config.toml
n_layer = 8
n_head = 2
d_mlp = 320
norm_eps = 1e-05
positions = "rope"
init = "normal"
init_std_o = 0.011
decay_shape = "pow"
seq_len = 1024
train_tokens = 101800000
Each number is 500 + 40 x the weight over its row's rms, rounded and kept within 0 to 999. Layers, rows and columns count from 0. Numbers have three digits each. The size before them is the row's rms in percent of the matrix's.

# down: layer 4 MLP down (transposed), 320x128, rms 0.0686, rows 129-195, columns 0-63
# gate: layer 4 MLP gate, 320x128, rms 0.125, rows 130-196, columns 0-63
# up: layer 4 MLP up, 320x128, rms 0.123, rows 130-195, columns 0-63
down129 102:516445467460464523504577546420493488458459509537584524432490441508498489464470513469541536550418496470479524490555463532494557512472510566537546492477493511502489425525470527485487551482434465
gate130 090:487516536437513465549484582477528468514484503581528595484563474531500476517498482542556496507510540542482540590494525485490505542479487477520463532558463461501439460488529542465531512539557480
up130 090:486520582509534477530467474505462457536526504527465515448542481515574479597503485484504546520527583512533541572538489514534479499514457440536516549484475395472421547517541543514525543443514512
down130 097:478543483498493566446484610454483519486492516499451387489428527492449510539486509450488514490492470500492451472478542522532479477515543499421502495473498547592555527499478503524441502487465570
gate131 099:511510483564551475494474556550458455542548579533507553470519464517456523521537549507505562498571463487497578440548512531472505458587547532505524479527525496415456537502491481557485535553493497
up131 089:457497434517449509484518493476514509540520533468488575509551441502555540526545485454544496495498497508504560441576420567427502470511475475460502472519525528546511524510505450516514526559566414
down131 107:502480467523565551523525497470525492532483498507520494498495456588474514410548514582390518535495479452549447514481444424488460503458512465557517466502506528580456503515598544522503463504486494
gate132 101:489477478469514549466574545555501511428454473463475435482529527505517519572484521545494506541525514527489577498451552484562502455464558491455565469533528476511475536481493508522554464485513525
up132 097:498513539464453507430535532494414453432505433450498423553521537517530440488448511514506507483538518558529551503486545517488425497502474472507527532509519489417526499532450521571481458534485560
down132 108:513455494506439479522469392481467435531471519497550589432496507478463489500464473513480474469472468520418481582503428418468507535593499471510510590494529527499516506496528516504435538572458485
gate133 097:529416435437512523501579566450496459529468607462506523437446576484531501473518496501562510503504490477452523453522482511474551515462526541553497461488519473498512520476531469489551529524543493
up133 101:523513492494432454518542517510483545415450527590557414494536491448469390506517518529557523469532477491530521509516552528444465477470469482507542437496481528489474445531504467532533498526471577
down133 095:489461495489482498480498512505528433535518397468438519443486557550475539503445478512446532563525465489459461478548446512585502541484547522471447535535539458530556600507514496511455514582449489
gate134 098:498528565499473473530436479432586480533528569556511454437493515490467518474460538481567493433448450546606499585486430467504475553495485472533498503543446583441516428500511478482487418493521463
up134 096:486500480520439485411519484475530483538473448521457408480500443496531458506473466454526510582547479450499542445502524459465547549502548529506509522431511472522499472464499518549509467467494552
down134 099:519613532510508540486478418512495552461554508521536484475497472502453544560411485513576515500520536499471455552460456531521370470491487478459478497461467499496476499541484539477541412578494460
gate135 092:485476509446499497496522512448515485465495450500511493501497497525517487547429533484460547510467469486494526605455532536497450576426505519427400498519494473445466435523551535495487516509415561
up135 088:524503475538481508468547462487497587478520462389476512448548496479561502562471433480500463549521524502452438506529510488537511516515517469471465556477549428453591542465531509508401466535482510
down135 092:507511478424515512511538462415478451509520449491438527507486484491418544475529494454544545523536523449553533509476541519555475508473481522491432519476440542501423420469492471492527451502443500
gate136 111:511500474512524526518470447525527458460500420577495445445492506520553555428519560463551527471497439507473489568463453570586493463503488530477512492507482514488503489544537521501533465459543464
up136 106:488458540522535464539469486508518475418495509521487564515525479485531562519478512491607546544506537463528474524550577432516503491514514465590474479432491519486521439457537535518398512533408568
down136 113:493590525462555537500471329561547449500483478439559474468502541487509537492531476487508474441496528477521504506564458511501563484564508516548487525420539570465462487572558443524547457469514462
gate137 080:425506493428603495537458470459498502499521564454504536455480558508472581525513514469455440511513519537408519447511575410563455518447472524522498441533492476521555459484537456522523554443554506
up137 089:527534481497493491564544427510494552504507524442567524395490491488498507493481437507473472488502488439451449487475569501549459455456426499583517484557495533479474505494529525424494554516533432
down137 079:486488473516511501478520671460511468490501481535474484537527476488549462470544529489499534519534516560557478532536485561453554506554567517439499536445500504494528489521478520564484437439433534
gate138 103:476486412510494464427505513564521488443476525588524532460508488491476472470485531553471492528532492539529455544519522528528529526544523527544423512461512468522517401537526478447482530515456474
up138 110:538520469523492550506521497497462459443485508471512468573506505504471555510505485576508516501465475473438555530480495453527538484468582545523506463494504518477413479571579517520448497542506598
down138 105:492436504488489481462476445548493502594491562557458502396505436505552458474462535461477469496504567521552476435527536536463498487514468481533468447499479474494548481448430511484494495472479473
gate139 089:486506428502597453500478498547447542516486404475472488456479472540515514514483513484453475522492436458572437537503531444536539449495492526507491466537478473554569578526540522489491486476509516
up139 074:530428496478441511521542535474496451477545528504521506523543575505499489482498507446510577431529551587431511514499505496485449533517482514509474530488476512433460409513513534464518462480461498
down139 105:520508438470545588513486633411465506475491458462473529494484466530539431579532535526456513508470442544495519462472538493563480547446594525474478526500562551542508541471507526527450523453442549
gate140 088:504439510434503528451507483510524432480475495493538541545410477485540483436495467511532490497504513458514507431535463451471525542472504472518545539518435514546497472437546470486587489537569499
up140 098:475486510461481456478519569473548462536563524495465486495524429442497501448530509599577454492510462527486430538460513405577482455491512540491539548507590505451429409538430498453552486479486526
down140 079:576554507541514440512475435479507548497548463496495535516450483508484498512476500446559562475518509486484498538487520597476544479493466531501449463474500477485545594498455536574446486492477459
gate141 107:457532527437508452490468464537532518482444557572475474479465517563502535532412542476508545454534508461527495481471529501588530488519563453523548501528434467481495493581504536459486459588473496
up141 104:499510532487487436531491525437486543474513547490559501420473500515494542507520498487528457449497512500417491495472457489502495579523509528402519465538555501442539533529430490554409491519528565
down141 103:481550487560525512480566618532545496490500486454492448538558515465494500480512558501547558533477513509532463497524497517536446449460503457536476532439530479475421481518502514462572537521482469
gate142 099:412524496432479502556515534472538446510498525546523535497479481497531452595503494478515482471472471472539507528527486524486496526490488559530450532571464520467549507480511593534425483416503532
up142 092:500455557502492448550514478470509485511514460503433476422535480510523483513518468540447583454554505537529496440429507475465571440434500504473453504563502455540546463461515475483522476488563548
down142 098:561563500563543498478460536488461512472481444475506469542413541494492484468466483575526499538468512481516450499465445517475447512540539567468534456529580504518536372570402475510443539506502492
gate143 113:433543505522481466518496566459417485461486526449505441509471548546514502515490506453544496534504443534503560509598488453522492552504470487429510520542498553476525498470516518426464502543548619
up143 101:474475574533493528521547554490504449489545518467522447512488531477442455474450544531521570487450487532454490511417527495523504518513498473542540417443484598548536492534455470518477515422544448
down143 102:496480462514496464538533437536533505542525469563444605484486553468511534507443501546437512562567543542519480517490449506525529562534476482477509618455429370504474546534549473579511522504474471
gate144 109:495473459512477617535559482528404531510443527512508440538545445548516515525460530525484469450480526498478500493534408473462564505529529538514502526558468528544452502459530516553474516493517529
up144 100:444413443532519555535515442508500438518508420497484416465441501512498494445549543478480539527509557478515534439571547479504516463520536494530523459501497538584533536512458518497477505461526549
down144 107:456457508484493453555524316461511467458440540465503544451558511567506519534421492533536492486532447433489541516527438478434504483484481481500500450452536499506520508465474492471510452572482430
gate145 088:460447464497545510526426493438433446505459483587480492471505590509538495550461493474488510557450491493420472495509585440490512547458501543521538529556528543470520487446516515501510459463522539
up145 093:472600475524536521538498495483474417439477515536522566504566537519477481505567490471469480510516514565476542484453539465471515467562546480566541428443538501465481475544482539548457461453453580
down145 081:499393523501604510535551498474504509467504557443522528483429480517489556530481462450525595478443545542527581464493423517526483496510457469439534500431407534539530546510499527462496536517509515
gate146 106:551551403473554495534448548519503493513568548487503456463455503476422581476518572522479480540568412465528454467465497488458572528493536540465510477521445526456477487428531525509487478546496478
up146 103:526540465400518496464476443475506456510507543430544493528515505479479514416496600523481519475497507467467530540463515507463494534493445488518509511518528553481507471577504512422480403519548507
down146 106:485489514500536498494409512529516489556513501466436546430499444499552442561595464571516484460484494489465541498521492534501505428464600458508490417496521527506539493480528487556522507497444450
gate147 089:509504499504427495571427585467549496546582446544499514514464523577519488418410567517477486525486527563480522531474463486513508531575489468518540535492487453500470516509426475533482504602432561
up147 096:492468549591441542523462570542509498482450499509505506504521505489446478584530516474427498532479489515500530544559553573507465494515483548468513548467483557506539445505487504524496503441451523
down147 089:480537534497513467478546482492477491538539472459483479487503578543520519429451541470542496463429538442500533427425535458548496530507519475461457497620551515489451492523538522447511498538456489
gate148 082:512467587514506564463529487483449514469500431422517471512541497442518420437521444486510493557498533548539539496465486566514474497497448529509554500504551580485494465413525491537504469563522567
up148 078:482464467519498449501536459510506504543494463535474446537445527466495571474479573538585569461508489524492435525524584465524505477540504427541538450476459407528515488589490468492488465488564467
down148 087:485528508468471487492501492513521550505451460482475508577536507525428467491565487505527536550470559561481487553503577464439535446496535486451516516506486484464510484465547536528484521455460531
gate149 106:524446491578534445476549537444562502550499504444478517498451494453498529591526508509443542563486445500477481486446470519494511560499513480536557522420469549505494506502484521440468492493452430
up149 101:484497503549554493455492398511493522509516455546435478443471535469402504496537543514546537493573508489611503512458533552541553497524502452503576475547498533507518451493521482503479421477505498
down149 103:511516523478538527524557520548477433470474461498503545535479494491520453456554478439510449489527535516532580475594499452463417454552479541505495454488546542576497416469477555508515547501534489
gate150 091:542514493544528467485513495464546524458522460521562445443531596494475550554474469574497524443497533532462556465487489492583553503499579535543506585465523493465530572552435450522474521514469520
up150 071:546474555544515458421529483457455503502560485521605481413523507492436524509485492548517507429500560465487548468492461476521567570521569500497468489465512455528492491555467481535519498496474552
down150 095:481495471457478581544443463480512456498441540536452531534591484506484448464509459483490490540454498493502442516502478505473456505456473440513526407582505501521445500443568409507529465491512569
gate151 107:499536509492546435527514515550465480417471486507472467509507394546578446489501499461565520456514447478481509472563461518504463498493432508486502533470481433491408403533448512513536455532523465
up151 095:463514512517486515437438478508466493514548474500484537428463561473574387528515442515467564517527470509534485495515528453516512533447505515507506514442539523497550474573542557488494511426433509
down151 106:499507549490521499519469488528490527489557494444525483569483431545455522512459571501562495452472480463517492557511446568488508428526495460522506444532440460515539468407487454481592459436533467
gate152 108:513441508536499490517485551490467491483473470537457512464479452519565467629447500458582554461563501542507478521436420556495503517475483516488465534459483540517554483508468506566470493386449450
up152 111:492493427519533564519501573542463484579477539585496440504509529443545551540460482551485449513485495506517544553559469408523540478523500498534478487507459494554537563514541513467510484507546456
down152 107:489487509492517459526504553417525482449575471461527491460558487511415447457433470433533530468574497534540467454490467557538498401484495468476529534472483491494471451453487484439557529457455415
gate153 102:532471530434518490466529483447468516491467506487511525506563501515510496488514442482505428459528450490486487475529548455486522575415548570423457525503512497503459432557511468534498427508544593
up153 100:525503522518538507522430590507481532569483525546442498425526484509424461512454504463523545556519485528447498537377542467411491461514473508515502522521487500447419491522436473492523541482561519
down153 102:510520467559441505485533547532477534418494509480565506511442511459504516499552476540506420435492547482542550523565450463524518487514481483491498427512501457509470559555453459538448487461470480
gate154 102:486472478488533457489443475490446530489506534528514476465495486471503467583511439517493541579572447480537507483443526456517530512552516497527596518470480572527524531483435438544470575483560550
up154 100:509575492470560499519489429489555524454475457598537554461465481466516499506455451514540458494509519509472540461497544498452510515482483496463448438493425420539467508514575406502483500473415495
down154 098:543520578573522510493498573459451444545519475431511423526483487497442523463459535492511508579500467461517530540549538484520539431516509503424557535532551511539525470449399511428520442513526481
gate155 112:563397482555497519381448512510499510568521535478457493470520531519469546485478479469538500455446512411542502548478498511518507449507564533525552514462459482484453540483532489498511477558454490
up155 108:446469516576433563481544528540536500496561526447388555547473429422505442540512449470435470493450538442507512480603544528497552467527533506456430490443496483445505539481492512500535488520459449
down155 099:598474452481493468435485537494444531487410528458560516480456552517520501474500501520508476463531485538518527449432505472453458474470571514490551493491461515517449497512445600464426521477496549
gate156 099:455488528487537506536540524486511493485495503496548529532533508424528515587587559576466529480562481439495581488550537471474440556465513612520511466503478525471437476539464491499420493510561532
up156 098:446506456535482494534523480523460542477514445498474426499522594437477567458413468581542468446473484504500462537473484534471500515502453508469549480527521463523539495487507472420517552470477502
down156 104:510535514453571478470508514459544432505471465474507473498406445518492553547557534496528488532494517478511492450450542553475417452474561607519470442495404471506505453491465489520445443474551509
gate157 113:470477465498489471527461496457464504547574473523518520408552537489465466512507504524458569456474462524541438474521516501470391524469504577475480456451462566506427517466606480538511552509435492
up157 117:521518463517549563568529515528544523512501488500493532513467483493494528509465604450510505499511480539467474541480583562464442539564591454514536488460456490575489532506509466523464448490474451
down157 113:430441407521506526477610509550521512423490531557589553462490480475505465440565439503523514532501561495500467413485509516425523474516421403533516546531509545503461516518503469558525453562454507
gate158 102:507470481496482471426534557469439528479477515572579497495519502492491483530532505537499558471463527497524510461434541547545496511514560455590476517490492527546485484502508477522535591509490404
up158 108:514547444567524469534486510543457529598467550582504474456495512539502504480533520518493469516476495516503474583509532482525532467580481486504433452566539529429520466546442479452532495479543485
down158 105:438515482466462539447554521558465472411563503499466526563529520470529474526466454506491538491532470480463519451477583483478534486405541544515450500490497496539476542518513512520523552589517505
gate159 092:488469470532452453552544505457515491518455501487472495465478531457525469514520460549544415495496473453489470509542530521455491453457585511547515483502468469483479476467496521518467514414448395
up159 096:434556545434473488458495495417536510483545577508489581542509519459523543448517580549446498552484544517490581567583567490502528505463522544583493532538537511510463516516534483505499516489451514
down159 087:539528492551486521530505421528489510524546437497543376489425469532426502588434413439589512446547476522554478480468481535475468550494448529449510550500527482447524442439466517511535468574504451
gate160 097:492518497490496489435510535520529505550500480469432465535447514446559476519485451538549509537545552420516491510530536505532406541491519536541538455492464470499534369576475462439515471514487501
up160 100:475498486513419491540501530405499512556500495509429539504517440510476508475456509498506537481514531443496393505519466491454486438515535572512430558514584392509483501571537494483446468541488540
down160 100:506462550487529486527492600458502472443463499467465554555450472537430485568575560518470451485513494487443566546475493539509470517502508471473581468451503558532527537505531491457514514480402457
gate161 096:486452510541495599495449530531506541453486426493505499536480452490473461496468551455482503506485428447558535476475494444451500607510458467540445475522498495451569415540586510546460493478488547
up161 099:502536548465531418509527457467478517488542430537496487499583417509537550491471470512490466466487414510486576520517529474450547505577517500486516525470468508532506605505461506481488481441571475
down161 102:439519586505467540516459528517465526544554497468486503500472537412532532554503443496542497485458486514536518399457553555483458511519480490475488523521512510450519465497481545475421524496440529
gate162 110:502489472524451524430564441535497532514479512542529498508407536534529507427488582573581527460500453477529542508498467495507518492550475567506556532498536464502516530512508416427485528582481521
up162 117:473481415492436474485480438500535483522470453457514429462428496494578484532492571416525504486579493516464472448457442520433525491503509499535519506498431535525540519519415439468437493509562436
down162 094:511465504479485534492562400541492498543451574516545475480438571557502499507441468493549467479486425467483555484499412491515558516523486499522512505475444498538554516436482525421491524521521488
gate163 098:504508464454478538503477499537461558497467526498483497506439489553562481553477442487573485509522542519508519608490462385519543499568516463480469564434498483485528549496483440579534519522528466
up163 092:545494473478533534459502406514457539531457587513525465542494488502460489536406477464506443487454483496520465532516458485511549427500502506531578463469518453537588489473512480530565488530502524
down163 091:491473540534512456473490557432464552527551501498397556508527502447523524485501499485451497489445482549469524440501533560486417546442508504430467553577455498519457481569507537491432466419466539
gate164 093:548468476477513477491455494436472541496490452603477536496477532512417539517584511508448547514511532501574605493521546526502535507448532499499576558491472542505508524486515478525566545450486548
up164 072:454532489501504557565433527467446487511549567382494541555463488468564436467465527493557505495482460508415402471457468476495480531530501534480475424584544512468515431550487481455468496536530547
down164 103:564487457416554454498479559449516459430515527439518515568462460502434501548512493474487495509414519511542494487516496581446497527556441531501500487562542488500510562525495532495517542465521559
gate165 109:502520532467487552425417553487552521523455479548469538549459505510557435555492533520468529500522554580515505478489458427487468554509449525542485559484457511555462480447472489463471458524623544
up165 107:564445424444500464507465508569494571504457460474491403544523504520430488527516541526557489544498519466537488565500535491513543442501571535492527499480508418554461485527500485540449426552535507
down165 104:479501474501595526565507531457508442499499500547523565529473510441517519425505549406450466441544489574469456523449442558485446597492518463499477500491461509448553489466538478522561513452495506
gate166 101:419538448514516453506479494586506562453465531506583481487508503439488530494505533507531538477509460519501497450504518513527529635547529503483560554512531558531420458467489496475508518495525465
up166 105:581429489549480645532541561533492505546479531545450417544460484462465487448484481565436539505527547492469453465477502472560532526505441428485477530516503519579463555554530498490481445513519494
down166 105:485464489532482413481537354452447594490494506512470459473446529564570476494487492442549552471536544494494515512429488483542477475485502479558489557501449457477494537503487486587492567494471458
gate167 107:535523525436483479465449492483445520462493487467533525520544505465440505576448471497504475486506548467494553492476513480508551439506533489471488454579455528578433455466534559525487455493506529
up167 109:496509530507471457515524537495511472463490524530459501575580421481465490493529505553445522562560520513562528563441570523466466513473542510484501537554462486527593477569510607525546523487466484
down167 099:450513432407462553486518513574544478544512480487480526472489513492561466458611523499488453430463468497487500482492465514482551531551511537464484526445531504472486503495519448461464497495472421
gate168 103:528477501490491467400534521513522532482514533451455606551484542542479567485447514513515546536463568484534539558464393532487511481468498481536472489491490545432544557582502442509462468505465481
up168 097:498434546487435467526513560457531557487488537471503563529563461527506489477488472463571484504426506511493502496559401518527550512494504503519454549575487457473506465508476489496478526492549483
down168 098:537566427541595484413500553455440452492451474545507444450505459503527488523497536466508477469545487425500500439556592479536521504555548503502522482441544568558472457493525528512525516536447455
gate169 097:484505502494493472509486493491470526441556461578546504468521507449501542455439517482449410488458447500486498526495558507482452506488435583536488527439553498466530553439611532475447518520476485
up169 097:506538540485487588479575493429489543433511470507427491521498461492518583494492566482507489488484463513445511599476529518464542457481543430571478503547483416483535484485491577452488523567513469
down169 096:512467421486474426493415512507530475527514513543512492467550549494441476528455491419568473449588456498488498446531534484484509534552440613418524472489500502466555489560514489539497459467479477
gate170 105:473488475491450535496497546496513464578574527464476532457482523461459467423570501515418500489476463425493520458553481519494437518485455531504473563436544493478527496495518514492481461482509499
up170 100:487591622553478543437524495440522494470456469483460536460521527436487418442415460474559465489572471530462492496515564492499529461498444520558439459453512493466496518482510503521504485450487488
down170 096:508474435440513392518507536552457598453484423548553461507477452567539528525536468521521560541467483495502506501461438512524498471516502491481504475580420487523522457479498436525534523509517574
gate171 088:463476466496379572539534480518545507554475428530465476503530460559544485483481504494498504500528399484500440540525528452535464525509487519489453533482522435511537523457585520544498521458495469
up171 098:527471475522474528377545510490463534431492561526447544539477430557503548561493500552513445538494557460453530513529437476557592460506531524474463527552486484546516550472508519396414521536558460
down171 096:493550499468549514563494548479485487461537533555550395436520511441512468440379513412488531430511453527539571477506508484508488488470517543473537480527465540520533409507466548514502499523470529
gate172 098:540495493541473482522485514496544538445530480524450467473537443555515444588478506527507461515540444515510453484542503476425544422565457518496541400472448427456554475529443476507520450454564469
up172 099:543554506465455451606493513492460512472580484545558501505443487536484505586507534548453510585452493524563507493604438496545502479433426478465493534450500487533487502426474506534436506516563517
down172 097:433571506495468496542543505486564561471478555535495529463554477453467483478457532463513503507489544419473487486455505510537503523511469444524568475568536546479523497474533450500476491508531492
gate173 107:494521511542464455497522491405516514580455488490440462489516559475508525386555517524510494487498480512494508411598480542527526429499513509543408516481494565507455551509522522535553469482457474
up173 111:521499475483475488440472517511476496464500511542473496389528535468576594517456544466506467490531482540545555504515474493471555567493536502465519508488529545509484521460576531446475503581505474
down173 109:521551461425485487473452549522494450491456461477480539546483559427467419511510419548456471511485502469498441458497494543473500484505493482585449510521476481560431512465511527492538462492456546
gate174 095:523475505525493535552517562463454538466532475459516490538450486501494520570528423532531545487499419482489460539458510535555514475404420504471497474571508534518532476460513506522543472542461492
up174 089:486510479488523494450446543452490487508519541548483475532509543471502467469531446532501532532557519558497462561466455512501493499506552507492563485472528504537466486497506526503511516453521456
down174 096:451534518553520481518510492459488507472562467462459445482495494582491468527511503479540488464478459438443545475532490556577484548454412452478540562487455524498539504494493473503447518561437492
gate175 096:560480532456501573467469508502529512508487560523492452565472567456519498467458487489565467517491495456513505470518462461498530540486509493480548542477485525490530414512484480514531514519556504
up175 103:527574507492506548499515493397600481465461519505528423422544599520495456452509474510512556468437431503535546507463534555503457511431542445486519511497564548451535457561483513473526530508544463
down175 095:519463538471534535503478520522490527513498450449419564557462441501587460532472551503497514524553514481504484462504566542508484463543529522505433464532422464536447532463528508493483483507493603
gate176 104:490488496463534535486515574521376436510455483536540506479512568478515504521508472554585507475467498543453471489509466500471553524448506521573538408491549490491481546480549456484557503557421537
up176 106:483524421465446490531491444527489422523461519592509526495490506488496531520435490511490508477525473473514535536452429489498558501506449510560454474582522474473546496480540468454471470550467422
down176 096:463462595510434502511484482452546486529481518479521477516530502489405533471481469466451551474512461547508485465502492444475411503520472503501513495480511414574471508524444529483455518433553456
gate177 088:544515526472518510470565492514472539473535479479453528499468469474488543492447490493495539480462461448500529497466509514547445505502531507543563558482461510470441445541511519528542461518444611
up177 093:554541557575460545527465548505511503472478523536514478437472522547504514491497543513454476444551510469605448525467480585535500514520537554468455539487568460481466545492465504449496530479462505
down177 091:472500516418533487497475406503488534550524459521480532550462537515456485468493565510514466505449475520501564582500461523523565520490481540569451478525479514524468501510474494545485543475539510
gate178 101:523607492531523563478603531499510460559463400522497473496520529543518467532493488539518569465538506520502569526498547494500482500498470468535479491503460473414504513503611425515524460514490492
up178 089:433504431491520534528520561538534556493452550513496483469504475434439546480520513510427492507444482410540477459472487530535471556475498569455507480504537556567530520479463543468501501471550536
down178 113:532602499423509549460469604464462483466484447526533431569517543509516448525534507530546544517550468494461599497504515463454503461422463531528501498490503454497464463559522492512493504439489485
gate179 099:467535494504534503530504499469490592409500506510443499510547556473503473500539480537482541477514462464549473505493532525552553475542499457514511413567502549471454460517538484366540515515487498
up179 095:483437475573516528554551449482516433480502488495497479484468465498508549454546435551461462552533481503518513448474487513486485508473496558462500495443496464543578486440469508531485470449471465
down179 099:461532483527516547459555527487538466500557515490472563448542559461547508449405550446504531552530561493480532546520515498454512486457495505464464510463421478487454515464559541485499485497425542
gate180 103:538526407475528464490474444517463525504505477528533506415525431512485574549494494492509469578491567522538521477606480440492448502470519493486584531498517526569485507521512485529505526523472525
up180 117:481499596526502491572416466453450481555522485595465438477446509497588508478526548503514519477483486468552558517461547426486520566528518487437491547482488499484510504499449537487497498426473480
down180 100:518481419526527426462515514511524504511502496469563457537549460496452478561475504440478437493495512463504465460563544544476481420476510539528508472456528453506510524519529515520511529599477500
gate181 107:519493513483540469471492494498474522446536558514401457442488534501521609545491535558499465494503470513547521520517528478511542510541497510521440509484516472431489491509540479477555529542467452
up181 102:517420504442548512549485431455546529507561439460499512522498442503502503585508415510482525518533489526508478507508525457559441512590544500490476550477482455531491460489487452488503450504420559
down181 100:505502578470472537503459542448448456480399555500524488514530541503536496490430581541557519470506493470556508546482460507510486468432431552529531573518499525472443501485480429541476508501590486
gate182 120:449552489576478477479488586513447594549512474512520467531512487468478538429453428550576522455571479525566509533515464556490503458551541451481466466497440522488485481466492487440515471512572491
up182 114:531533480460496465525469512490485490524436397446571593577513532548496484500613478501499469474506527393563434448525531514552486462498466494515494499480495509569499493517460528523463406496466486
down182 112:421525491556497518483454513506384569512522554535489474471477566460541472456486451490493470467596517493516513499518521564548551518446502437452495492503514505461490467517476485470535525454515428
gate183 107:566493494506540486476533481506543453479452534458521542450571510537565506609517486472475555525501473590529546512493541523510628492492468457506530501531505457504465515503438484508460472505479446
up183 113:463502514587538503529488508465520560470506474536530473603477551523512536524501506525575460476487534497471539463544449431496564505556447466554469495493429484525445467406485551431514512559547469
down183 107:518495482538538555466526516508507540496517612562510569454482540480477441466549489490458492469566484544470403552448472543486452466376519486546540461501447434461491514522510559582483495536493519
gate184 107:504482485489529486560574505483426520490541515471457557503463498451505474492550456483498503473549508504426533467503503454455541509464417494468546462510390492540562497437478468442485472501550508
up184 109:580491498459373534534463517473547460505509458503482437518535509535539458426508494503476492506506524515442499575515504479484503425512544558434534474456490503468569468537439503573484573510496488
down184 104:466406404479555431518548579538463517462557449517545509466460460497532440539543520479477513484478539473475492409577556450548494563527533437507549544505456473507488459540541452545428480472479507
gate185 114:459501482498526468551607512504532485518505491526493467445456506545474561528565561536459483563517464436487493506457472418467550520597507501519457460519485492483549544552527513477447558480448516
up185 104:532509530534506472487511563478493474533561470533450429517529474429517453482555491569522556586464516502489465471509514397482539466492423492495471522554452401514463529489476559446465471546439511
down185 106:463440435526489554559464405508486450546454496518495521518455484521494558478480525539471484483538443465459500559482527467495536546553488520469499484522492475498506558468583517466471479480588496
gate186 093:511466508554478505540555464541512494431463475481487525430452499512490478448474493485529519488557475459496531510520568552488479484586533489531551537471552472550533455550458531608478574501390521
up186 091:495496549522471491548469525566435449498478481577483472525564476532552434478464521498434550517557507490501503494463486506472473472428486431450493476481496523505554527503492453565507510540486547
down186 088:533572512456542508510468528469490540513531481478506421450454467499533505495587483477475497531485566492526510481491461544474496499515433536497448473579464520527490434451541423466518419513610526
gate187 097:532445459476491544567438464441441519560476524461445422500509476496524436557511515488494464462517511395445429518498456465516538487525493529547544512520510501561534520528511451510535529430461527
up187 103:475538511541537450454449502502502490501523572447529467496546552578432570504550477492543534470510523448431500499507519502431518550484470426543490454531519432556558469512506473491458537505545484
down187 103:514500504540444546547472498560496479617500487493515536495470427477575497493525503551460482495474478476449508509507529478531464419543517495521526531546491483536480560492470574481522467424416552
gate188 106:472515543444502478484440510448443452544503529503437434521511451534440482466479493549501514472441556503494494526495491554429569599581498556487533490487561460531488542458493482513543423460462530
up188 114:505445510512428495570500574407530507491487514565479438496532510551557553455502544476493469427421470491477490527527506596514495461482540424477481596481507503521496488461485533484502507575514490
down188 104:553493505542484413515424494470504535505513424495501586484531508512415487526439485533496542544550466478491562405497444451523520453533448539550527527537468463505538483514529514481513537406435437
gate189 104:477519469499524476545503537493501482411462427472475521586449502501505486535530475455510523534422500536487516549463523508525522513506439471480513476469454466484557450503456556499492425459531440
up189 093:495477507492510517461525465464465494513505475478547492394457474604440555490476490430461537556495517450510473534484518493478494441464559525491490486540500459460477533464500523561561454538465469
down189 100:543384529482508519439528416504584509502512554504528511599413473540514481454509547476485495530427484501487514549520512511498420545521419530535482537569496496481502477524474499478473499508495536
gate190 109:464493561494545464479418578506530544504459463507528479438477537490562667494502541513543453477517492512500475488494555495508523502448548564568476432502464501484447500533523554505505550499548521
up190 105:481482469490425555547563530477517534543500428528524498480434488471437547510522501481408487496466510548538500454521513459547526526500564517546525450507393500543505513537539547507477513556456436
down190 110:506466537462512380470472460508463468451501488565533490513530478430569389536539474562526499489486520533469458503515459433557538491431476431423513525530454444530515496520508457486542556495529508
gate191 089:494479488483430573504492455522457430412507526463545461550487448432482459493548456445555521540504476445487470455482464541498431480526513484519531451533462485502542499506443522514479510403446427
up191 099:594487454450454532448461480513473486501488492505464558515538424560535474445518454526518531468514496480518498587423441547501531408525544438493438473497493427547525463507469472496567500464532505
down191 090:444443449466478517509450512477516497504557512541552497478473543388549500479533514533464487534488548428534435486514512505514477565486360475507544516525525493490427493493531457474434521496544496
gate192 100:525550489506494633504466456398511602497524528451477520419439477457553539527537486482499535493455460445485520457565484529448478510552541455493517481492529524584489491511517515548483399499455456
up192 097:478456498437410454471499529525464457470487500513469577530581513457562469466483498445543467492514549495525432472459485429498470501485466565515443539564527481482553436461446455529528480448506526
down192 104:476520482534539476557516554465457518449530444450525490512483437505501574480439444518521477549547504500499520443574470486433541447501500509478447551557486544462433535457435508470566489493426464
gate193 085:495537484501496553506524526477499491458529520481496490517483571512528478529529552545489509431532512484500552519605484373520562469471497536465489508494485470509558490509525410543422516497539516
up193 065:470533513518531578497492526466484517469536471511489498524501587497486546545484554568506526475482503504464594525567462374485594505477494547548493520503539456514551453485546453560429523494504489
down193 090:519475496601488418507498481500560563459439460485488504491387447513477463489525521478544450592521481599497453528477488561499419482522475433505494505543492458503502442425535473502438502496530529
gate194 097:494509558468503510436467536444491461507459489493481500435467485499484525494504467519444448522452478524499515458568535447534524451561437493499439549448520482504444451454581527508523523610629528
up194 114:523518480541515507509430486526498565470565528468508523529518439473502448493501494501478433529443425512455473528479560421495475533432414558454521514508495424481450484538403469466507552484523509
down194 103:474517532519424459508560506405528500561485481435531531465458539519510565496455533519542479497502493485580567482504498538571543458585534466500521453500501572465546493548503500454391491453460427
gate195 104:542409508472462520520564581577498531476553484552451389457495460470424484446555483479500517518509428458501502526459467539520537505460464484516506473525518498600528545489555545528486518551518536
up195 099:433514498454501521518525577471554453525424559551480526505475525547444549546566535517462559476509490548521466503466495533521487480563558481527434447549572529472489460541417572547538519464563428
down195 106:510466443532478530476533422545431486510555454523527473510445527506536437498484516482485492549507552493549473552523500511429500536408548507498452548466480529472500499518574526516504501533559445
gate196 085:500539507497407489471544489444584546545442497462554502470521557502499520456494509425493507453425477535434510544528462534473444469519575603537489484568467499515528476508446497559487547478516451